config.yaml
hidden_size: 64
num_key_value_heads: 4
intermediate_size: 512
norm: "layernorm"
norm_eps: 1e-05
qk_norm: false
init: "uniform"
init_std_down: 0.00383
init_out_by_depth: true
weight_decay: 0.0
max_grad_norm: 1.0
doc_mask: true
train_tokens: 136500000
max_steps: 8332
Each number is 500 + 50 x the weight over its row's rms, rounded and kept within 0 to 999. Layers, rows and columns count from 0. Numbers have three digits each. The size before them is the row's rms in percent of the matrix's.

# down: layer 7 MLP down (transposed), 512x64, rms 0.0257, rows 312-411, columns 0-63
# up: layer 7 MLP up, 512x64, rms 0.214, rows 313-412, columns 0-63
down312 097:495478449553557475505509497527409527432432409407484469510502444499449576610540496477550525484604470528543495568525505427535548459552496477496590512524510427522463434502461543552517476538398607
up313 109:504504509438535513461539532428493541570533472472526434441460504583482543442500478396485450487463471485561484532522481624405497542547460513475476435449516580464500496457562429557627514571509405
down313 110:483520491514568502467451611560532526531549480370523516396451563464579523469513446395492452456544464542562498497497549479576446523510433510455440487458465598552534516468511477566548526532416456
up314 108:466509524481564445438430426585430542481521536521458573513510508574483571509536470466506530416474512483503443508422546505565475480456529555498450512475452520413610555371495558565498478560585451
down314 107:443484491499427576519433597560451436479477431575530522463502482390470498526450511415493521475507486501440487455529495538473505508637577533543477451436432539486600514483439541458528507505585422
up315 119:449492444470457474503538488544541604545506521552576477470470458460468517601477574549499585455531450461376447557529456543465505558478527479556483533542549502437540528380460520454550457573412524
down315 121:511519462471521586435451466514578557408485559572481501568440529491476510545556483453507463510495559504479492440505567340593563438523533492476414519569443452520544555464456485532461544447566506
up316 101:527463525523531397572517454522527477484470505563512451521547453586511602459573434426556466491498557499455529502406563467393505496459380508445472402513458574524476461564509501492509506526569560
down316 104:486507504439526514547399385504474529440572581418502453526449497518489538577537426474500495466563540508547497565359557486514535533448520561513422475576406471502470486541476484487550475414524546
up317 120:532489574506519643506560456403532537495467490500509472521546490473435586471493529534576442352500440545454426427517564456541558444439501468502524547536481502479548547546486466430556455454535519
down317 121:517560573573449508421479370471395509542596483518533494578516397448493546506512525518546480453525483489507480460495528560509498491426486446556478530450517566503533484447439518525517525647543428
up318 133:488464562506471530437506438452521505502592459458600547478491531528524457499502608544500554500385505545537534493514380564504505488514462511570412533512412458468505522537526550537413405514592550
down318 130:505381502529521515469528481494481512373504522574527418517605458475479563480556529512410550432557467469437548514486510523523457580464387455527554518540449595495528504610506495522502484544471445
up319 093:519514492449519437532545505538508482491515456474466609532525575475484550404421477595491486458497459405437409568432486514426465532544513548438460487465460592506600480585570511521510536479548566
down319 092:384491514506425545444493455523502464499462573504428516504438513514542539551409503582488434532457378512489549519423421485529557519523477625526477559507494549456461554491573541474560551572475457
up320 098:461461472556599568472415430482532520391476488523568470582487466532462470509561508610518501508520559566570419566455486481557455453478437421497497523469446592490456551528573495479540429542497512
down320 103:529555503503497414519540553526474516600511589552554470536517439510542523485510572512480471495502472370575522491487446507394494513410574460560501473545635438460477492451476417487568497441478484
up321 109:516484525417574448491336529525520468461434538470484429479570437553556616490538550537449457526555560500458463467546553512451576541442530543487518422539519589487556474467490521462488461509499563
down321 115:512504423543399491571563460496480572619450459537536539466453528390497455498493519429586496427531493494492552596469446508517571360497512430490481544473438485518464521493450509562515478532501540
up322 088:510570415484437475499453545537498558436533520479524486484536468404494492547600608467555503548476426510523510506430425508478445522498438615532532432477451561440528540365495529509506462429518535
down322 098:449431519489555498507502496515487479518531418516521600484562597595543496447499466477413459471516577458440441451570622521498496475497531489502516572555434463588508503584510489400402456514485523
up323 039:412427479447577435430553552518440576520518513510592552451566498594501511503480454526432500532499496487543564419488520458432514395519486400482572524550528474507443488443575510458543418511480455
down323 027:511455431510464496494528557531552583409499455543536513548502548520407397506558455465480500565442476479451428403431540418557548547511482493521457484534592494543552479588451555524473468576433543
up324 091:472553535349529460507553413485471467494499460439582544494499597518427482501528474520475498478566515500552464598499495450481485379521537481499448450588565517486497564506466478534469543623492435
down324 096:496484499523451424446541513550515542598496548503550475515510468568443366575601498428581462525461503560449495504429530511468564410550482520573532404500489428531450455487499486452520465564565481
up325 100:557518538463473556512483443507423497482457459555537509515441584554438475506536445466455506515555555422562410426548482530551572436481536514471515409476484537454367501510520527561575593455491580
down325 095:563479446469496509506593478508532531576508538484424485452548438432468543517505563473497468497502537557473511601526501464514478664496483648506500500512432468490590462455444460465464561498449420
up326 094:561483558551525598549491491517446473486582527522562534531475495504408540480516465438401445544478400515498511485444485414476440481476461485584469579505509423511595490558529488538570458380470541
down326 091:447639432517475608574507479529458446538543436551506528491459522472574527507471450509510442499497441529503548476479400454433520415635538515546506594477479492500406491485488477464527464470565510
up327 096:549497440482464484537522496421530482482458577456494439476406555490604543585502446466457534453426459603577475507452536459450473417512581484499425576570517512424496493530547496491582502580458492
down327 089:436485453471496488551466508622509501576517578577434436562659536523469502429407479565550531493561550505436520488532564464497483455480498521445556561488546516515480401501446460476486485457529541
up328 099:504516546459494488524553451471517483536548538437483474487453519473535593450549605421487503584545371455438414521408462498480476506411589535427522492520480542478445471561500620513470526447495514
down328 103:405495543501469458495510503469504526511448577518451524463474525483394588449578510467502537493477504517556392468568549535378496534476571532509574546445537539395552474493447611482472444484559503
up329 113:523609562534581488418491530474540455534529486512512516480467470493529449558531442520492562547469528444506492478425482403486448438544521487534373551610492462463496495454415406480503573552582555
down329 117:495492531477512436542508513463567446542507475430469454503430551483423567539542491569575468541510515505531514596423444444476432574493571476553615463475485389519455489470460584539494604440490505
up330 098:455603524497455562542454530515508507581534508479501379556540512510435561448520544506475456542419397509543506380441493480556517534481508409462514508493441575464524430557455508529545484587577476
down330 094:474568484594453447467547512447587538482462493488511512482579586415445416504454476566497513573519444492520529483598398447445519564488538434500517477508503496526520495531551562465401377517490546
up331 095:492426540538386477530510487426479528493585550466551503568555451484549400550495487534525525622556497430521462481497467564600492440550511492525436528468438494490490581436463437502411528479566540
down331 099:405491436536525499424488548460513548503569513518490543440440507491515540562581435335463484508444543438490562508453483461396507494539537432600509480527528498511482541481532617510512497573522451
up332 101:515520497505534526536434433526472444442426512558512477396543427481461449412486467462449475543626476441501576529414413429498574549486478564488487465546439437486520546542602473464555525501532487
down332 105:574649435529469490528528593457490517443484522499481566462527535472489473400474417512570491547587549553470497504450410527505536524481576460605508481495475512496475545492530504463536491533375427
up333 103:489564464474546441529508470526513517511442442565566409549533529456503498520562441443409529544465597474466488432509503520463440477507505494523558558505554565414515434438596566467586455479463618
down333 105:576468479537436504489533552506476519489460493492553501562471479425371489465530569442566469496508450442435542467481441589574490558581512538495414486471436464523517553538416484478472452534628426
up334 063:486522530508491576508585456449427525391511429557458560488442525455601474477446533554490526523521475512529577472519438445445549510439447476371508562464552437434556489503571428533568464520524487
down334 060:489526517489484534535622557495553477553518536608474461545422466487565508543529456492429525533524589477550546430540472582571462444489565557403535431483575453411564465512521471515488532547462556
up335 113:514590557433419480538518413486487540474415438550480571472523526528462491540524548460492497557559519460424544447434502513493503497535419460461493485575393453523546525541463547518495338546541550
down335 119:507521501481401492483457538601474463520489495498538512458549558483427501572509517533376444440486492480534435487531498563528522628507412546555508542467532570537429422541503537518510597528495388
up336 108:514504451521455384471483490536451420639515550541479531469459524552471599523422454534532584427479489547450480476564443518553565479518465500553449501523462513456499522375463494522522526539470605
down336 115:451474425467430528440612548509495474460478472587497474596397446451546552532459550519403541587520516450479482555519493439487451514487539588491524480507571412490491495571489523495521458565502396
up337 083:539491432487462476437603483499417449519538522463540514441545487522455457525496454452466441480396570493522485511498547568401486563460535490484529564471495439602517526579500563583551570604465560
down337 081:474504466530511507457492465419480481513377525509574384407468530526392470495464468579404473467480522450598516502480568524543510516520600413555469536450467533578466552553511469528473545510526535
up338 105:595445500549631495511521526488448498403452499493494515560527507479504408498511486546447563484586484544535463528445506523576440550444499359490484486522476590400446520517506475505416499576487531
down338 107:456524401484544520511498569498490453509484514487515409541459480553461494464503514473439433568466467527580502508573468448586447512515475529447600487653406516386527434442546490522485495541539545
up339 080:485432588538520537480474504528452590564498517437453542494481478541470613459588478416366445471476523560445464406457514469437513507486409481518487565494491491545510471581527470512517555436461576
down339 076:484529596596538547522447512580516494498553463483487522512443550551474536447487422568408578517551520469442521481573533437476497409525495539528475485502411488366490452463496590524444464503591504
up340 111:563570601475474532417647491490459504493506449535473416539459493484467469359571522498479463562474538510510512524443472461487480504507448493445449514602448547489461515532495482562486511565604432
down340 120:472515528528554501478533650583515437575567466449546431445555441517461484489495505592485478547464524486532461482481365517485514594514480515509412526459583475568501388474486499515511485471494565
up341 119:480521560489532531420434559507562544576477594477514512390482469507515574478458482408384426440521475537460542504513539506416490532438444504512401542531526540502609504518480603487538530480516474
down341 113:470463557515479482492397580503517467483505462460480551443509466493474423597477437537538506485564539410496497354464535466507508463477507427539451484379501510454560519433514612456560555555526485
up342 110:470520424469547481443492517557487496508548460445489440570455570495462561507438402504516490506575545599497437588419600479440544529557474488468454489603511572497518468586568499535472414523511536
down342 106:418450499588445566519609489469462517482507526392418484547561518557463511502504520453482533467472396449497483550514531440552537585606484492496576491506558503478439615525489436482455547513479442
up343 106:518554554460423568509534493530503556423518522457552517473453456624494528479457501438473526583500486449446507485484522488391526583531536546490464559513493400430579516549498502440464465515500653
down343 121:443587495494544534607467505515446515459506569451531454534509459420503510503432635516490521409398564500510518574498516459486515501481543514454535486503555488481520569561498475492537439585495349
up344 095:598496443457554489409431445478529457563504450449501574407562476470513506585452467543513536477476561483564520476464478486496437527444482507542573450541477441520441433571502644529521566511536560
down344 092:456617381459477514501445510588529582471475513512516425463415545509489395471496491460574424405503525501577496442485559517516496561511553422495462440485515456516544454483550429506449462499566546
up345 118:462449474460445457497437516482507581597514480437501461460570596458509605552465537440460473533458377393535479561535541526404513577525458506513564559521518517590494568496461477501496499471482468
down345 124:512545495464528574583399512561524472469447452510476450563460467525434536481493428494534524509600611543524511505532474516597557406495543556574553479461421487505503467486567528461579400479438495
up346 094:502445397466421574431463502508512479543498498565469396515407470396464446484428554554449542537478492541544523474474534480537581439503555414427495554506464532551498580494513571453434517516488571
down346 093:518614584488508451517457514456440576496474482485506532558543534593511581535484499468444447455446565490477532456584453554450482486548472571572471475487428517508550441407479495538511590549428399
up347 131:495512565524517490488457517470565549471492466506513422572571435460552444608493438446482479489498446530508395518512508457483412514463516559606480589556491580484535458453548563546551464398454570
down347 125:587432554541540468547489445476430636444451522561547536491500510476433486500464537545514507402482596500462437434424543577470454519514566443479478489451448497497569488619503438465454501509465511
up348 109:461443518451443510515546525532510513545489517507507524487511494539514438442390547429404542551533386545581493530399419483379500529558508509463534490533569556481543456457590481496576571549488483
down348 100:416482468405559616552427527517590471520562459509496540513604440533453535462475483456409447570519506466530505514438464487507539545464514486515475421452583535478403456515507469456566504575435529
up349 072:461409488527460500513537559429496480595432582506591475493517443533484390439473533462611480500432483527517477491456439534579478547543502364530500511460507443434503541431473469540557546528502452
down349 069:453448405511412453508551497475487520482475544534438591535559520539499569451456494497598524497548439526396511581577461505569487473425497480421528396462560485478472451588535538483522470585483484
up350 112:560414593497521487465566469484552409520488490470501558552555543535393466567506470516515462479502452540481468547478547506406535522505552459500377423498461501471470578533463522598567561416559532
down350 119:584554445486396478499481494421576574549470510443506509450482497544491424480532526551461446573464458417531548454521512609528549543444543491599425570449513483479461537415506578506424526475527524
up351 111:516576577447470480471551517549414445661501531547523504464525463487633543468484522486500455441590490517517534415497469555506439474482517440476439462560509495458435486488572560488569412521511493
down351 124:439486499470508589563400511530524510611474408495545432557516456567491438513436353466515517490551461553579430503484520490505496445420507510550514436383474468540563518483469525496506528521543511
up352 100:501467473446560507550518459520472500392454555629553399488521427545509475439521517581490456435394501540437497523529583475477531537405444465521535487483439475508583491438511478558461529433537546
down352 097:482478530536485512505428499464539568474558417503404548523423474444453596393511530625472567435590513515540504476511524429588505479497482515491542468484581475569464502497501526496446548576474409
up353 089:554536555456570384465460503551519497550488564543520549485544545511532475402534538547481561553518561556458525550428539444495433470463424499446421513507459463419479452530446574578454580542575475
down353 090:483431580528509459527504542593509540504543459581435502459415485481412531578476468554656498466537437508567500468519456474509459520544502511524455370452502478445496458525504493604460463435487479
up354 106:465483485523581538442484483586495581529549510523539411474546408486492560509459478442450472432453463561554479500454504516534628480509473577537513495455566462386420509533515536500508359529504508
down354 100:519488564583541545496493481479467459424519570432482493498522528527379504514397465508518479517514503433483423541474548624514469480435492429446557485488558499356537602499529549556547505521466533
up355 099:475539528561609441520494510511490544529460492426537446522563565481482451543591492449414456467486571439458401503515512556361513405441500535508551596500483511465515493512523477531592521443451501
down355 099:464418417549466493497483544537449457594356554542503469511483463425480584512421452517472453586514547554569527451499435549587493506603535542553501518458455420495509544553524539520481493469490472
up356 090:487513568557431531447577560485549474546521461465494423442587495517479532432553488388451464565502458552478426483435577413507458466412545439550484498510501561588539552483530500504558448416514482
down356 097:450481467503546525463649643473441540499553550519485511499523556521480533523476494451435509605566504463472518455407505529459471490560553450540467419512510576472402480542418551466433508499480496
up357 058:546528557469547574480502449546570556468572527461465538481543495527532501533543529674481579475530494491487537491449466534573440544478502473497454570492509416475514441532419406510504500407533606
down357 053:470482524533460487610484452469509466469422428406458545485560578438415455468529544445612398491494514463500519521560430493533465506519459585516521408524533551403543427510510493549506530519499436
up358 076:482494462490548528418441477435485563499583432485435469528531494592540476405588470504457537462394583572526451415408553564507439455571485498509572468566434460503493532509562501522520533528498512
down358 070:433444533444534416482502487573522508484494585587527442519535419455510505475498547494405559516473484516517627468501575573521483481454383492414474511562544514506563406545526504528506542418482449
up359 088:477458563483450417499512443501494455470525453512474544567535478488445458410491584482464433471549446509439514532512486624494519507514423494438557585556456478533522506566399492585526602502567583
down359 097:437503523473418541550484498486501517578440486507505544456435595532552451600471407524510391536524521507508528551559395452573500430516516501438454473446550458564435551480513433545523551493406525
up360 105:480451459466486508477424483440482485555553553456528534500510496517529533391535555490522527524504473542525509360387529457505558402489513573516468489539575433497402543518529417457490524621508559
down360 105:505508456528457660511499486556542408489545511564446470502583489490441431457384554479550532539460459438576472450516468526447499543487450538519507484572579520482421604505437487528475478544543483
up361 090:489484560470514488524461525497477450405468505491531440502528457464556544482567557532453543632604536399522482404514513423569436467471465548467430536382515547507490538514473493578490574534514550
down361 088:502429438535521503507519523519493489496523478494425517488621584533571478477534376461521550536481561503581574560486505589432536525403461484459487543501515515513465599472492530485483502568357537
up362 066:574507482411560557449514480581435542399458463458538480576585479618485433415483513520457494509571469551424508470493504526506555545472510525414566503511487503429449555472523520446441589459492463
down362 074:492620572613529538444583522532422535394509530521526495472538437525500453564429525438439450530566504480518487528548540452548508549528447537520439528460513507572601518557483483443520503469486401
up363 089:524478507438589505456495580463476411500461487511366484512576467439543446457540559593538452492506516477503429482477407436502478480557526482500571556492489546434487559479601529527517468504589597
down363 094:507491513502477617562548412563433529533473499477570540519546412480556480501468490468543533514561501463444534567459502486509462460492580616535456604456449361464519461502480485514465416562474477
up364 108:562495580438490523471491534450522498516477482412542472461456407434496587560534537537495546548482564595470505480477456598453429460535439538536494544600464429522468505449472533414595515461539572
down364 099:516467479538549456556494542511496593484512460501435499585437518538406462468514416465533498562485593522475502452409453381532493557478494378495533412480470450468518507542473580508552535592544524
up365 121:407565576468553483641484387555481482487473543438515539472483496535524566459543545424548565440570504487558541468476457459455579453507491448438429554523484473503600468536474463458443531469484519
down365 113:524478513571502494421489569552488525478577628490427507582436536365455448505575479509493511493443443500491437420491468504496539485478447557520546584416542559506413555515529469547504502465467563
up366 114:514501562475571523387561499533408556488490511569577466512548487516430547573583511453447556452534473427410429519528489570495535446543451474576479470480535497479543493427507453444475467488626518
down366 124:554541436525495515500483518428567401410553480499457490507596522433488543567481469559457520570490517494542507468495480472547529526468453550540481457517528550468453386576475592529376608465505555
up367 128:562471433521532506492506446501449504525477574612568405449538508521504524475511543468622493438580477449383535543487542535492464479400534506448480488485495507526463531496450563376537570471427512
down367 122:473515617449535490624464553539466425473514505435455457512455514547582590463504465566491505594490517552560503423529509413517565479510503468449534444457493527434444503454466456446591581513548504
up368 063:515519498470509521534427532458553468431522387456438426623512553505546443569531549535488585581488520481587497476450561470429548449412436513527489537445523475450488570441510555434547526547523502
down368 058:414485581515479643500452479491436440558574489473554499481475418520547532457497446419574438531587520541528474551480476523472567500592526598527419509499492525582528548492468501481497483423564491
up369 099:477474463504431464440446465574473404519442449437523551558451496499523474476519498474499608569439456511554566495483520500499538517450572580556473429504488531489525638489398496565497602503446545
down369 095:554436467574416471498487451565456520456416583551524438433560470479571499478518514473451446504495514442527560553486479523538465408521475537449521533484397519429501444521525588523576368461478537
up370 096:513574479526586523500503528493414544512525549486560545507556462447498520565420513464410569527615509500397487523441480460473567467555449472518484534514624473458483419481468489561448547436450582
down370 094:477434506465476492490489530434526479647497507510479589492587562540540557475473439438495496469403509490456546498562525535535322553468482513479492420537438511574532537555524537457531478480559513
up371 080:487447521532494510506476483480471514616582540558459586511454423472594449536465509540495519510538544392572496500459479418549547516382517433517417494591459509433519534524458450509423530426523502
down371 085:601438515487440443552458407596399549461524457502523478584456455417527494552547595461483503524547463478520506509500545508471509454489543461415443426581593541558524553522503469508551454461511443
up372 083:541573488525443437548577515427546446525474436590474449554584505535517551435456516499499556531568401509509418420512478516397511430483498523421456444549506459584524487571404536518491510492496518
down372 090:464542434505567497546496481509507501547440534504371617474465532468536464497449419440474474560591488511446463443456420456512551550524578532513407434458529569520578467538538598499492460523482538
up373 093:536471620503579504484479457388474518535502508472493514430460467420550516571514425492448620482485494453520522506516514470531435482415533519435448611490506494568525505541509450612500521603492542
down373 094:640537510513572541476526486358499483633498523526598561474431515499563529496536537530475532522474534469488509478453475517507463471454416507483436509552454470568516448551417535511467607503495450
up374 082:408475460425585521444556449526578549531501465467463526592451475550475500447602488500533480445483448545501543522531538457451542386406521470449501546420520493495452609519444493449553428496525527
down374 083:519534485433464512404529576451514530496498490413487574531484558482482567544582460523542444523499426501478454519425563585520492485563572632529471451445472450489487576578530496401490485551559460
up375 112:459415492499576482495522492494511519485551536495458422440484462583535547371556592516444560458554434470443578496484480528418506521611547458545472409572461478500528546452524499448526550471451441
down375 114:429486489429431553495454477455434468516546469564545479431529478513547469513452497484442560509445449604567595599524511473524474474544415575488595507483486594452484436470546435423526573510522495
up376 118:511423539553513455451512499531465582478562523517559514503513454584454406452401424539476510564582576388523453552469526500497524534451466422511454429443544520443477461569481542493484513577567561
down376 125:497551460518560502449521520501493656545501469437522531559428455530500483548493421544515533506444419452444309553521512455508494499513429537517534485556560508497533506443538414564488507541478484
up377 108:453448435446544618563544555401505560516487603511579457435573484466550597491459422501402538521515432515442485557584441559496511481528503489505449501507522536472565532526573520445490485484488510
down377 112:580487491539527464513503533578509531486566467408490485435525472489539458545529567498573515393487576526432485433469521422526455444464526481430506518478495490604409475462488477611448426393515544
up378 073:498440506546533383433454590524545440503464431554576600459463503534558566538423452499477576546512475542526599477479430455505513557469492481554487528494466547470449527423455409514477593475488499
down378 071:502465501590461419470531477571499540425548530502509554448548508571459528526615506498534478450418462486494512480435404519358503424527455447500520494548536546448480440500403437599476512495504510
up379 074:551470569442496482512415576495367466523473393528470502405442519556479512519540379583533616528522527600516486529431477525546519461507505534543442490468472475522526505543488502527585496446517474
down379 067:480485427538535524494453549463488506493622560573520491557444411530449493372482568504580468451553516460435455570536455534491470475605411454457475554497434564512498584508477457510489550482509540
up380 093:476522425532456576451472434530500603553554580511505470473584435518430467467492540544440480490480485572542421461436422479506437493530426502462504553494502570452516454508563507431517463630583472
down380 084:429551618441477532472522498404483445474534462539557544525539445471593487457403586561586472514493461518404579543481522541479518518495460560474462572471514543496493526453483477517491478403410564
up381 082:520459468528516482492496439509497431435600517456505486538500568563489497529515472511457512495447528488378489577422538537387440608489581507567454505533399477432548562469535570535559504563487551
down381 085:497455501476563488485447574447435431528422559556487459523554528463434467472494411572452473488516487462488578457494502567482588606604499455511477502508442502430607491423550492479475475552445580
up382 103:481509464543450460556449399521587474510548571498473519536548467569509559488434538509464490555565463436445469513435507480549430415601515478447446570505408586518409547488552512576501484522565474
down382 098:508479493535550394491421580534510494470477599439507480523498493406449459522447512538509555528547533606471504553500470434471469499558480598493560379554474441542475503443471567593460485505580513
up383 089:432459541437498559486580459465535410525567478525572490488390502570570440453579587531547525507516543520577582559488463509503495385457529452436576500425446538461508507518553498512536466535527539
down383 088:468547496533437525481527516422544466487490500505484546489522536555498421416530529504453540482537489577495434583533618524512395565508456536514476514384425523448565571517407588478507430557553509
up384 120:518412418507564481533555476518479528532531500531539498479534526489494540452438437492498492538581553436458440491530599425490462440544522472453410500571537390531480612423577559427552535508445496
down384 130:404516509474552475395428531481481445424422522486490517475545520491455489474493486576505422551495490559570582483502493575567484472415555507521578473478537549468523379477555531475573628502514481
up385 094:569489444538433574532489485551493464438421476472513532450407531559458454630474560546514475491495505504509475498475452551599550520500397346503542509592483543529497490522465582500555472499492504
down385 113:465531483432415474479510519472508411575498536546496530549618557508531551510596465476442492545575494440520504488597559487438450482480574557452469508379453464521526521532504414483538605505516448
up386 090:549359450423484441584527448471447445535541458472571487576487463451463511551413590461524537586552541455435492449472484507499511445578467553505527488450443433479505535511512493613469506548482516
down386 101:509553511541466412576494513465551579558518464565486556504643513494457549474520550510534484582458419519462532419533492535403538483482459510395474486477486493592514507368459513514463466530443491
up387 105:497577596525522462490471519466470467451480404436554517470429507566522588605455479448550592471551434426507522492496537573526540463527601543440415501560482495496586519500492472470567486533426486
down387 098:501495645571463467464500548477491579562495476506448528551452464450421463495569550519596497461544381510523439504487499570462476497490490526369533514506522456542481541550504415459447562427459522
up388 099:564466423525459504484465430487593485564461427552557469431545544493503420492549550484517546451543581503498514540429500535417412480511535520474555597507441486502501557488483579591511404597506471
down388 100:495470552545409525548527501468521464512514468496544494518445558427456471464485531534466458489534551451446489505547467452549418497470289589540514546527558397443563545508524537497450544453478515
up389 115:499470555459570389441549405553590524447519568507582431428526557588502496503420474550447531459480497475519536417547471552536499487493438492443530481503472532551473478492521469514461625585532456
down389 123:453514431475473453591476499452566459458429517441456511478492420574502598498559495469402482518526472490429431598557550497540550522573488507532486576484487483464619546533453540476449460437454430
up390 108:476451426443492464519448501501451552439581489542538580469541535470437450459566468501588557449564554450441519467453483453512493429546470497578517419492419485529532584512592545563436431445559528
down390 103:396496446541487484576498495460486512508534411512588447434550484572511548557517522526403591442511471570475502502557473578470424557500516589492487541472425408570456522489414471492519545483562452
up391 098:579602462466451509602450487447534582502498480421520461502568455528557556557570538426470515464539608383520409472481503498488508483494435459494486452515499569525447473488417550545488543471530435
down391 101:429409524420488541439471452584483440414461476573492560551469555486478459491452472528508444562523511483557501572595507500510477553471479498447482454520455457444632619527499488505481509589504569
up392 114:402522483552448509473419460550512483551558497550525455474548433508557527494535566494406547391481489531529520574578516453478546514444529472490451508570435415425464577541525519560534460595582491
down392 107:504577442511580533541498452561485537470549562443519450551619436564373553511567519468515446511566501535426431402523475489531551555559450415481465431472480563488541477482455470483497552475523492
up393 071:484521512457454551468534546582516485543543504513527457520440475480477535529478432538573461525502441567530422501407414417471513572339500558493539501500436480505453491513441516546555593458399536
down393 073:478470474542593432497448429526439505437463532428562510494458526487587443483502485397520553473468549472411437403462527606501509492516542455504586505503486620536452501528497535560565512501587506
up394 125:452496456595522511504490497443476506575463393535578411475609490515493578543497505480441630497483549474502501524486453531499592456459497516497462569572525532444443412511405499501533467551422508
down394 126:520422548553408530407563523448465495536426501468435608507524444478567450513426527549496517544499429478436414534434508483491468497568573506488467527539455393560497568540568485482568538529546466
up395 100:539513582432541537432561527480466571546536526569552524540559458430488540466485475492487429528387475505447382508373471540552441520457458581527513447481458484473537460527564431575525505532504549
down395 108:614477509467509488450508489456534464465537516510461522579576512538560554515506439581374404501462452526459504477502470437455547526433539564457554527418446533465579492433554456598498525475578522
up396 106:487516462421583405483500480426518437549483539548466456449550515495471482462464452500523487446596513612506560593489544450385569485508494528499564484535492503473415547487527466575522594509457591
down396 100:523519503563548417388528465433493433519587543510444490455510503490584505507483524517478456496536417503430547559602535533563467569459523501482375520474468432440418521614532517507486434496509481
up397 101:570570523476443475433503438398565533482490530502492507532493534513527447541435564603537515511539433532548495560489554583480464510412498467446444496626516455505530543412578435545504455428538453
down397 112:396533451518522478467503529465523475484522589557517505537475490487450462578477530578536379575477545518431465478549480447522592572517439479417515460495498537563548510460585465447426545412473587
up398 069:435540509516491513450538459574484474516543548549523624582406449530515506486489492356519528446524541491432480522443504487453470581455485409481542548545494478539579542629447458542456492493528527
down398 072:481459503519575434527473451582444527471507524463532506503490459445559584433455671526535486511423564480553547539474469501443521358437505454488441526478502537537445519515462489504585539452554520
up399 111:503492491469475464481562578495407512460544423526438522460439449501526458471535518417440579537456455495593525579537539464495420541420539460512473589543490465448428550651480535470492481544466523
down399 105:532426507513524535492538527546447562406495426485435461402493490512461488538448506477515493408489603554548479478470436521562537465475449544485608474566573512554534514465505529573482574573567393
up400 079:583578460511509543497473540486501532502564548448471463490551483484446480475436435464525552517421573530442372459537487567533413472452413481508491454453397495508530527477450488565398611523474487
down400 077:455443523516542441504550420460484452472389567472484615512490449422463524490456636507583510508559521461527446502524455534447529505485569466508560496488507538426585498457504556404552439442501477
up401 096:517484448473474493485452475529372548531506574567580552516389504490584475507559514443541533563550545518520533591432452546475524417543461496492513494477495516539388559520400507497542563411482485
down401 094:454500527572492487500475554478563552478510487478446482562468436480551552507586431509430518568555477548485421461487426413547469594456441513447383467523531499486534566395485544483540442548576561
up402 097:471580593520458428558500480489512441457471503489504520475531497646501515505523531509529443502518483482448515482480563479547466457536430512443448499519517538532650541452420561512518347436462455
down402 106:573558451485461547572441551520473448499545548520527486480436585437461450553536478417395496467553583537519469465422528500519461568515458532515568558570572477526480434556538555421464435506427454
up403 117:483472483376562538495554529474542460522525520465534520533518472533476408443453548456473499564479557462533480518558466467433521524584545433439534562542520582415511548436464546427497364576466459
down403 121:523527485497467492457395577467511569426542386474403582529454433519474472556513482470494469483485542525497480541487512537571465572478568496539536434550424446450514529609566563446455422524448468
up404 105:516612612485437482467412490481556495562394491457520453438478568450516527582473553414553513516446498470501475493546466521530469541437502476535423476574491564529472553464384486444547563466500470
down404 099:486434528461423472553489524572401449536473626589537505526425423502514472523524534395487429539457490549494558429462506540455513448496513480432497523498528491492498488596489432601515497612479510
up405 093:451386444428486531591388534590433422605531497528498489472481510478431552441472451528529559524469501488607505451462570522436500449530478545454518482564497502571530548495533509505565542434532481
down405 088:531620555490456483365536404510524608500431453460488552507508482502461458542490504525462429467584570463552471507539516480614537524508511567500527485472545442517449414505480539492527450601476534
up406 118:454470576537502551512479603500440439446540447499545527532631426489458494568473490454496577526456506497473562386462429500543591407375513523498502555547493470499465523515495514502492494463431554
down406 117:648403457414520428538521481474519531565526482531529520519496606505564394470489559445470519514441528491474521434479513469424439592594425484446563513545450535467553536479472500512546498495521490
up407 089:592451495479491545509523511438493554431572604494464512459410461445483487516486478400534532508477549434450572465526484409472625562499449478510488435568531435489547576478534529414524440506447525
down407 090:444466519480492465513567597527456503511533488437418494570472493470511448547544479605509472503481552508549498470568481579563485505531479553413524475429519452434484619468402524394442550531523413
up408 106:561579549378513455516542504472522450506433572456500560550500485538431454614368515528499585475574510479511438464440478544532451498547499433497505416475483513401415491511476509517497498572502519
down408 102:510446524475538481526469577459423568533475455652550372505542538520401554480409566512531497498482472484552514485460540472496541463486481556467487554512451502570546530432493473493553387458508576
up409 078:495503583525540523453537430472496406459534563562535510554465532476658439535623490462474529460417409575472517568443526555567502469495502489487437490499525486456516532472517479527579467508535581
down409 069:466586514583481626516471448535480444481502506396410436463483475566509460511456591526480598483574488576434539448481528534494475473480461514435536493441475454450522564439450461452552556528515573
up410 100:500513589498476448472445519450512491432540471502499488573531515453504474505547532476466546446535417455460401554507609517531535573366419440484520594543533482530527590530482474588468519586537485
down410 100:483516517473566475499414439498448495433533493520508416499539438390542527485487491452560515540545567432487451505561548438546551497495551545543541480619521426590465593427485555471416559500537458
up411 092:644552586511490476471419567452465451457542453509486410444487460490495472537439570522425588506524513423534485547527463511566469420512486579537477530484448467467596479542511523544573526541451437
down411 085:556485364514497490515446422540498562587501461477508544586471526506499498522494469535538442494524508609450432452446484530434517445496471534519562535506535547646436434565488508436534502593527462
up412 090:529565414525509510514524423491386474449477425449533536537548476484468564528454439448507454444585470561458516507518419571609518508534416546502419479544452480491599572513541509551516427543501465